config.toml
num_key_value_heads = 1
intermediate_size = 448
norm_place = "pre"
positions = "rope"
attn_scale = 0.125
final_lr_fraction = 0.05
batch_tokens = [16384, 32768, 65536, 131072]
z_loss = 1e-05
dataset = "wikipedia_en"
Each number is 128 + 24 x the weight over the matrix's rms, rounded and kept within 0 to 255. Layers, rows and columns count from 0. Numbers have three digits each.

# layer 4 MLP up, 448x224, rms 0.0881, rows 280-317, columns 112-167
066154124145137128153119122162118157117169139096109124141068095091139108148119127142161067136090112150092125174122101138155177161118112112136109068124140164149116120137
142098102121135127137125114139159153131144138151150112111108154117128122120108165148176110130154141158156093106121152148161145144128097125132172127102124120139160116111
118143123153135132189177119123100151108119114129156125143143121095140117135121148088182100118095153107121143176146128159144131155145122083153099135169097086121100186137
144109140086123146173122116140116145084116159145139116136123092108129135180093136161091160120149127088146136113123120081113102127141152146090134108133187072114130141085
139103124141088120164095148088099105129165156123146147123125092125165143153089123113112145120147142151139125137127118119149152168129107138117155139156139139119122152138
089084093103126072113114116057164124083131133146121125140177166093117125121120108119135142105148168111116139138130134136171111108137175167124141101058142135123148125105
141150164154149130137161122156086092137116132144130135142130118154137140130143165159095116156107155142145116120131102101089128127159128153090114114110104116107141126163
120129101085085113133133093133128158127139126133122157102107130111132095139073112129133172129105164124147136203143099168099123101117082132138159154154165117154141163122
138126111153134134134133116137115151116187119147132112099123127083102121097086124144143157138153123105107146118115105119168144115126124151132132150139156127101119108109
121120087128114119122183093115178129153131126108096126130114109121129172077114133123129135108146118132096131155145081104194134070145153133127143125126156176153157099217
104117116138169121104084134164085101125129172103082157127146138142144145084104132087090139122134070102126144108104094130109136100111140130149139138117150117132102121121
134197105109160127123164148124150102116151155128170119111092117140172111095104144128153125094151104121143138115120100132064123156089112105129070139153096111130093095135
119181160139144098109123153118129115110099130130092106118135133145087145146138168135094127133116147131141153124139144117160109136151157178130154125161108151103160115120
122132100150141180126081162128117065073145088078155109146121092156131101141135062082095093144144140138143121122122117075172089116156148157106147115126135137087141119137
143124123123126103148123097122105164130082090123141145170179157127158121076115160137117123152142137127117147091106129110096123146133092130118078120118141149125112133109
179127120133124118140111103119179150114112085131172143143100115152167149153109131138107139119120120142147105180146107046129144098114101111108089119115121181107099129198
114138104134164154118116141119111145142110127128122120149136184100119181103109118143102105143114105113145096123114126139112142141137123111128119141116100114111093098159
107104129114090137135108091133148167093161120113135147125114121128161125108106090116131092077124136106110135125112124126121121145127121121150112123123107150170148106167
127076147087116133143134134107125110075082115109139136080116094141109144136139144150137162137113107143136115148118129208101147097095173132067165155102109131135132179114
136087145144102105119116119137131154109164091118159149151146139099173111131105103113120094152099103156125139153086125126104189131111092116150095164097091183121160126120
145132135116150155138134146124141145085170132122131106143107131156122118181106130125138095086188152126143155111167155160153115162154150068109101157147139142102177103122
156141124123164163172158107147088168097127130098134115125100097146117134100124111169156140099166143142117150107103096118131118113138102106092170151122144133140093132123
135131096124150090180110113183139134125150131138090141166127118131099136126101126119138118168130142089130119133129169071121117118153111140140089134117124134089142159100
177101089155162105105118138156104151169122113149088125153110149136044118141091148150132120166112092131150132149153135112142118114125103106107097130126143098135115127110
149148148131135103159146120129117158178150170164148127136103105153147119115180149136170091127110103100119106085099136163143106144118130122102113105172111146168106157162
135106113127114161124112193097148103149108117135125097128131152142102117091175125152105130117117128154156111074091154154136115106130171157114101175181118112123124119132
144176162116117133117140085153163136152115133132109138112089120121161114124102134133140144107119103115159090161153116127084118179145169138126101103155109146131152134105
149102118157156146137136114137097112076116142151106145183105180162097161131136113080122125107090145153132114159170130096171129117121077138091159074119130147106169169135
116124135123120115076121139131078130100131132087089139128103148130143078110143117138092096144096154104155137119134178122132156166138132115128115105153144103193105130142
174111134129106175155079142118113126125131128127152110137166148147139136120179137127112084123136104134110105144155160132090138158160148093095126138094180145141108102138
104107151102129153104192117123109151142123127087143106113109090138127150153143157131126088129113129141125136110130118143145134130090132140126107099168143114124145103139
132146140144132147109102172136131140139153145145103107109146118108148142151142119135092157147126120097119153126145105101140106119149103163108129101140090117128111137160
133134122112135124143125099153107141160136124162111115139121153128111107119107088117182107175140056107135138100132156133149111134094122132148153104161150115110118136098
111088153129148113103108150127105143121132093114142130128084143162119129138076180101165107136132145114131112151123143120114152131163102126101130085112163118126127158087
134151145153176136091145116082096111138150188136134150137173105120135097130078090103141142113110150136146172155144130106112127135082133141154136133143125147150179139145
138154138124091124134121116112112110141120120092149149138175099091119144154115155129137146149109119086158121148135104111137132123173148126097111144145163110123102105057
129115153144162152116115173126133116119151095105165144115145157126111127104065131109099150153162132098171121115155150115167133124135165110132138177120134122156136133165
132162132116085135139147111146119135133099097120121073158116114110095126138169185118100139141106098129083118132111118100135121105165118131114154135142100114136141133144
# layer 4 MLP down (transposed), 448x224, rms 0.0856, rows 280-317, columns 112-167
095166152153120102068134139111130096132134163129110149129114129113160133123066113154126129104158139102118113142163116149095137114145107132120165143134123175166179116110
112094117148122133128061139116157101080122122176139135128102109100153130111088123168146131149123115121102117103106139167130127132144095147134172126131122140130158127137
133137133130139137107159108079103163154097141130121151181108134132126114178171160125157096121096118136105114133159113098116140157144187125113126158141119136098130128150
132105138114100129141133109143123161131144128139140149120122159110092140167122139116104176088154159134107140066102117072154136138101142110074163106132148151156136129051
164155139153095146117123132095086170092172167112156130136119073113171145122102146123156132163139120138126086148131154166120100126150107149127122130160151130119124162125
104144111083084174079105167141114124134098122126122116114105138169163158122120136132151084114089117123125161142175123093101172100169104120120149107131130141097095126137
118167103141112128110126114116149184088167127089147081164118166107106124181110123143127129118173125102096129103125107064164135099180120133119167183140181181138114134121
103124091124143148096141094108149120133129125110130126106067093098108104162117109099134088132125107138166091181169135139123099129132078168148158151092134102069143128101
110119100127156111137131112127118130140124131140126121101109174121063116131134147154130151160129161101121138094099087092148164141088091150135143155102130126157099098094
176074119119115136121168148187107070130118128121123090132105113101109172103078108146127147152112159124093114174158130134149135072079165127133140106116106085145123092128
135113100078157152117139080126166151076109110109086139130126142121178163109133119132128113090093109125178126126151151100150129142118118120160152113161136153113128143104
138168179091167113123140123105177107139127159123158128155091130143176119138127113124166109112133140114147113099153115191096106123107112130144110128126106083134156159133
112122145108120118106111118122115164122121124123136128142135126197111112105166150132138124149124127130119138113081083118151147083117150134163140136123157139142143184087
114073128132168192131133128139117103078121089099146151167109125099153124119136154149115142102100088140119121107172145126163158110118156103139127151139130120057137116188
142123107161161142095091111113115097136115089124172130168121099106138135110116136132088136132142112118090118105131121207074120139134088127132102138085148121147104148147
135138125113127169127141156095154132123120125157207120120112121132131157124095172149094120129147186147120104132073132090142138124108153120140140114136137104184126135180
090125120116117134084156147144091160154136073095102139139102119131078090158140093139118104137083083110150114141123127115127133135143119121080129127123119131113115121124
091109126130114105106104099085132140115105141135142121095113141131151095134090127154150110128145128129128127143109140155105141136122122124123098141145128167182116149118
139139131109153111129141167143141151103140130135092139126136129144124090175158103137103154175130137093148118113127131148113133149114134151189103118156187136106110149094
169139121095133133095136088112082154143149147132156153149150167124148119144138185164154082091105142140090136123195195118130113111133121110127070142159168196147102153134
099174169141157123117080118143124122110134132124095101116166122167113148146118139163137124109133127139134163116153131226115109125148118120100089162122120129105170118119
145141118097130114162116152128142151148116146102129116115126098141097114147151118115102174102127167097150127069131117089134150094137138119118162098141141137099133147122
082145125120124085146139143158134132145155113149123150135133137138114152175075140114126090147102133126126120122130148135140100127125129153133122104134138122141100152167
097136133107127159153172152115165119145138130140124129104107122144080095123164147123137093156162117132128088122148108095137155105095116139149153123102169101142156117124
155112135102130159133134124137098140168101156137167115141106115136109139151155126139145161136104106157144106091117137094109122152113153139117134112131114153149093138124
137134148073134112127091158088150163149107132133148082107158142104116142115155141106105137079120185170160144113146128092071118119134120118116079147132102152182112145105
122170104114129145147156123160163155102133138175110187098117128092128142153106126130154142088155069099129125137114115165108117174184133150108171148156112128069069143166
105138138104104139093126130132152155123134146114110117101125103115179113152123141126142079126143126141128118106132136213151132161112152153155140136112167128117149099143
094115127121117113101132156135099119122108116106088100154110099165185068114105120132128132104123166144127139111104117106124150138143145118136124113180071109124121143152
119127115144125156129127127117142096071101132121153112156127150085101125110108137132103099105134144128137142158130135189103143127112175131122117156137159115109140128101
134131124148148136123162134118137128150146155135141135127098087136157152162084114126087082169123125130124117185080125178115137167134144114123095090116187166170174145163
132141145121112138130113145118105127155118130126120106116151134126156119168151120109129154158140090112093166113129147088125103109093138136104122113134100116148169140131
124120113109132191151173080108090142177128165151164154142118170134127127120105126111151110139125107128175147122121193132141112125122125093118117117146139124117120131171
062119102103100141131110141141143126124142122137175102126092148098160124154183115091155140146110143108156167128155163114151083111110162144101086098136119156153132122130
112145124137168167097147149136109128119111094115119072131138101139146130123107107145120107088077131130126119156130129097148108155158115115192145122106155135133090170122
112123144101098167110134131143094131125128134090174159136182122088107110152110138126112120150102118139130114130090131173150104131141122117102103136151107133079161117116
136166108101122150124126089102148081133136107139114117122088072130140144158140175147118085091103145189109166088110098156094203167146116188099141112154127117096124132136
172148145145117126146163139131148142155123157118111191115166148093109136111206141137140150154117139142134158126131134119124114063157140134121142110164104180092110106094
# layer 4 MLP gate, 448x224, rms 0.0894, rows 281-318, columns 112-167
123087098135148118148129132115158141116120090166125098138106159127124141108148169158168122164159145118158112080121116115150120115111105132143151139145170073109131116099
111132144126140103124127126120144188150104147151096144135141120131114143154150146132103114141156121097104097100133090115125109131128179175116136172127151154149156118100
122132148182116169109110116126132133138095114116133129092147155113122159137178093133169103145116126102141138111162097120147149077081128145109113158121132142123146114149
139122075133075111138113138093099130128187163100164162134118099111160135117153147151125160158167136167152133115108108161147134128072131136114127126161139151139117127135
130084114120116119131132101139148107099107103113123127135115133128092157130083162190162123165155107145107115143137124089122136114083118173102123151087164143145149104110
113145103180120163129150156141131131166136171128142125121124148095129140135086122124096114108127113122129167136096089117147111147142164149142141112138142152151089120117
127143094106107094129168140132133156143123139141116120091157132127106119106138123122134172166153171112123175122090090175093118056078120104122122160156136098147098124110
138143118121122138132138141146153103160101119136143132182114109162127118155180144142181111144143118112182117123150111138138118112110131080137094079136140115146092143131
130090118127161137133123115105107096153130116112177071174113132183106141128139131146171164123126113142115137089106135099152165122116180160149096133091119064150168108165
093142143114127094119106125127137100139157104161128135118084093080129098137115107165132170149095136131156146152124123114133145115132129143183152105143110124111134138149
130171116105162121134157147142149119115153158132177119129109125122156096073125118133143108136121099112139150103093110168062126130091134086117064136132119081129098118160
123129115130127106146147095145155110128090130089154088127085128068149127156090114114139136103133132131147118124110126130119135128099131097124112110126106107180135151150
123147105144125066135151162121124140148127128162109138101140105086110071076118095152144152159120156113142157129118100126123115125087084149125112140146111134131178142182
134144156141099117112098170142149105124147092111169125133128173094138125124114134127094152140139158113124181151116123131133140123121121144132110127099177148143065129118
142119084161131110122130140127165096141162159128120113135149106126123096128129123140138115139097090084116138159157095078130127119131099099103154135142132141126145132098
134139111126169114154166160152129106117135110197140167135132127119121122113128100120146129117120138136147118086135131134119094137112168161146129163098134160093144088123
158098146113148101156109096135133139105175128139161164128082132154088101128145135135133130110142125104133141116137094093127123138124139098152143163094105129147143118131
114135102108141137117152106120148154149128115125134124105127154162108074094124084117070119115135102083185123125080103170112155140130126106158084127114134139117112125141
113091153082134119199098127109125119134132102095159137130114115163135141134138103130152129100141111162112168109098091122137166112139138153140169125065145054090131129067
099152162127111133132073140113109116118134148128090099096135096110104145133111166176149135126129159141157179126135149089135114118154102129141087162121141136098161136121
120140091149113099094126145138123118122123122127135156063150125072127107133138139092177129170108077113138140129139111144133092162119131094166150113092139104102142115133
135144146106150107145113138162145131128139098156132139146116149170156172180126145110153126090114120102120099118120140121158123123121130134149156085088118126138107191120
125121155129125136165177120103137083136145124142145145124132105120149145121158112140126119124161106151079145110154130118104169126104146133154161136148153149091119160130
113142127117116162124118131125148109115086109124118141133137134113135114135114147113131130138133135114128148109150098106124173070164113154170153124144149070117144098101
161151107096144121167142140125118164145136164137128134150167141125090163131155130171165106139154109092121121120156159124085140090082117112162127133094148159107166166115
126136153147144066096171098137174170178141142161142146154121106114134125134173131123156118130129154121094182127163118127140122165133153107158150091167111159130128134109
159162131129144106150135146139105124110129138130158100171107168153090151133181117125106130109126109093142123127136119136167143093129112123137110102148139126093109168134
171175120146126130151119097122166136124171147128154129125112142138058191154111147150114098142124094092134107137138143104129099138108140144126095136098163122097123148063
140129141115145139110117153149151109117107167111108130153157151079123097139176112103108142128098120113115064189200179101100144175171144130127176146111148109106125133153
151092117154094101139117162145117172170130129114087121122159105167148120145141141161107116141171166089121156099121087201148141084086116114130118108134124157147146159120
148100107138114105155158083106147098109120120107182150155122136151119122090097135128147087114121116167141071133119126164103152122110143077127120153149154123122122127129
101112129127124140164129138116164142142140170135147138192148146127112100148084130152122161147131150127132143114119130119148108113144137128167132144131146123128154146105
158143131150093107157135117143140121166123123168097136104136109106126141112144136127088124126108122106148103142125125147100141126123108126151124138137136145116143145130
127122102169170152092174136110101105189143122149117131127186107101123130139163103121110124069126152123131166105151095126103102113105140138150089187139171165145151112133
140143103137137119133144123142116096167128098119133121170117107112086139137149151165150171154129111100160112136108102118185138113132153129125132138103137107102095098048
162140142136118109130130146064132117135102152121103112095136115157142115141130144149148105149136164084130140101185116123151086102067102144161142147114174106140143115135
140113099124146126121131118138141116128186128176138149122149103135137131106120146102135094092147128144166109099125130102115159135099106130107101176156124125138138137128
134119164135153164115187126134134117139135132133146150139108104101106156117073132160169110129148147147157128109184123099138135127089155138136134110105123145130114159150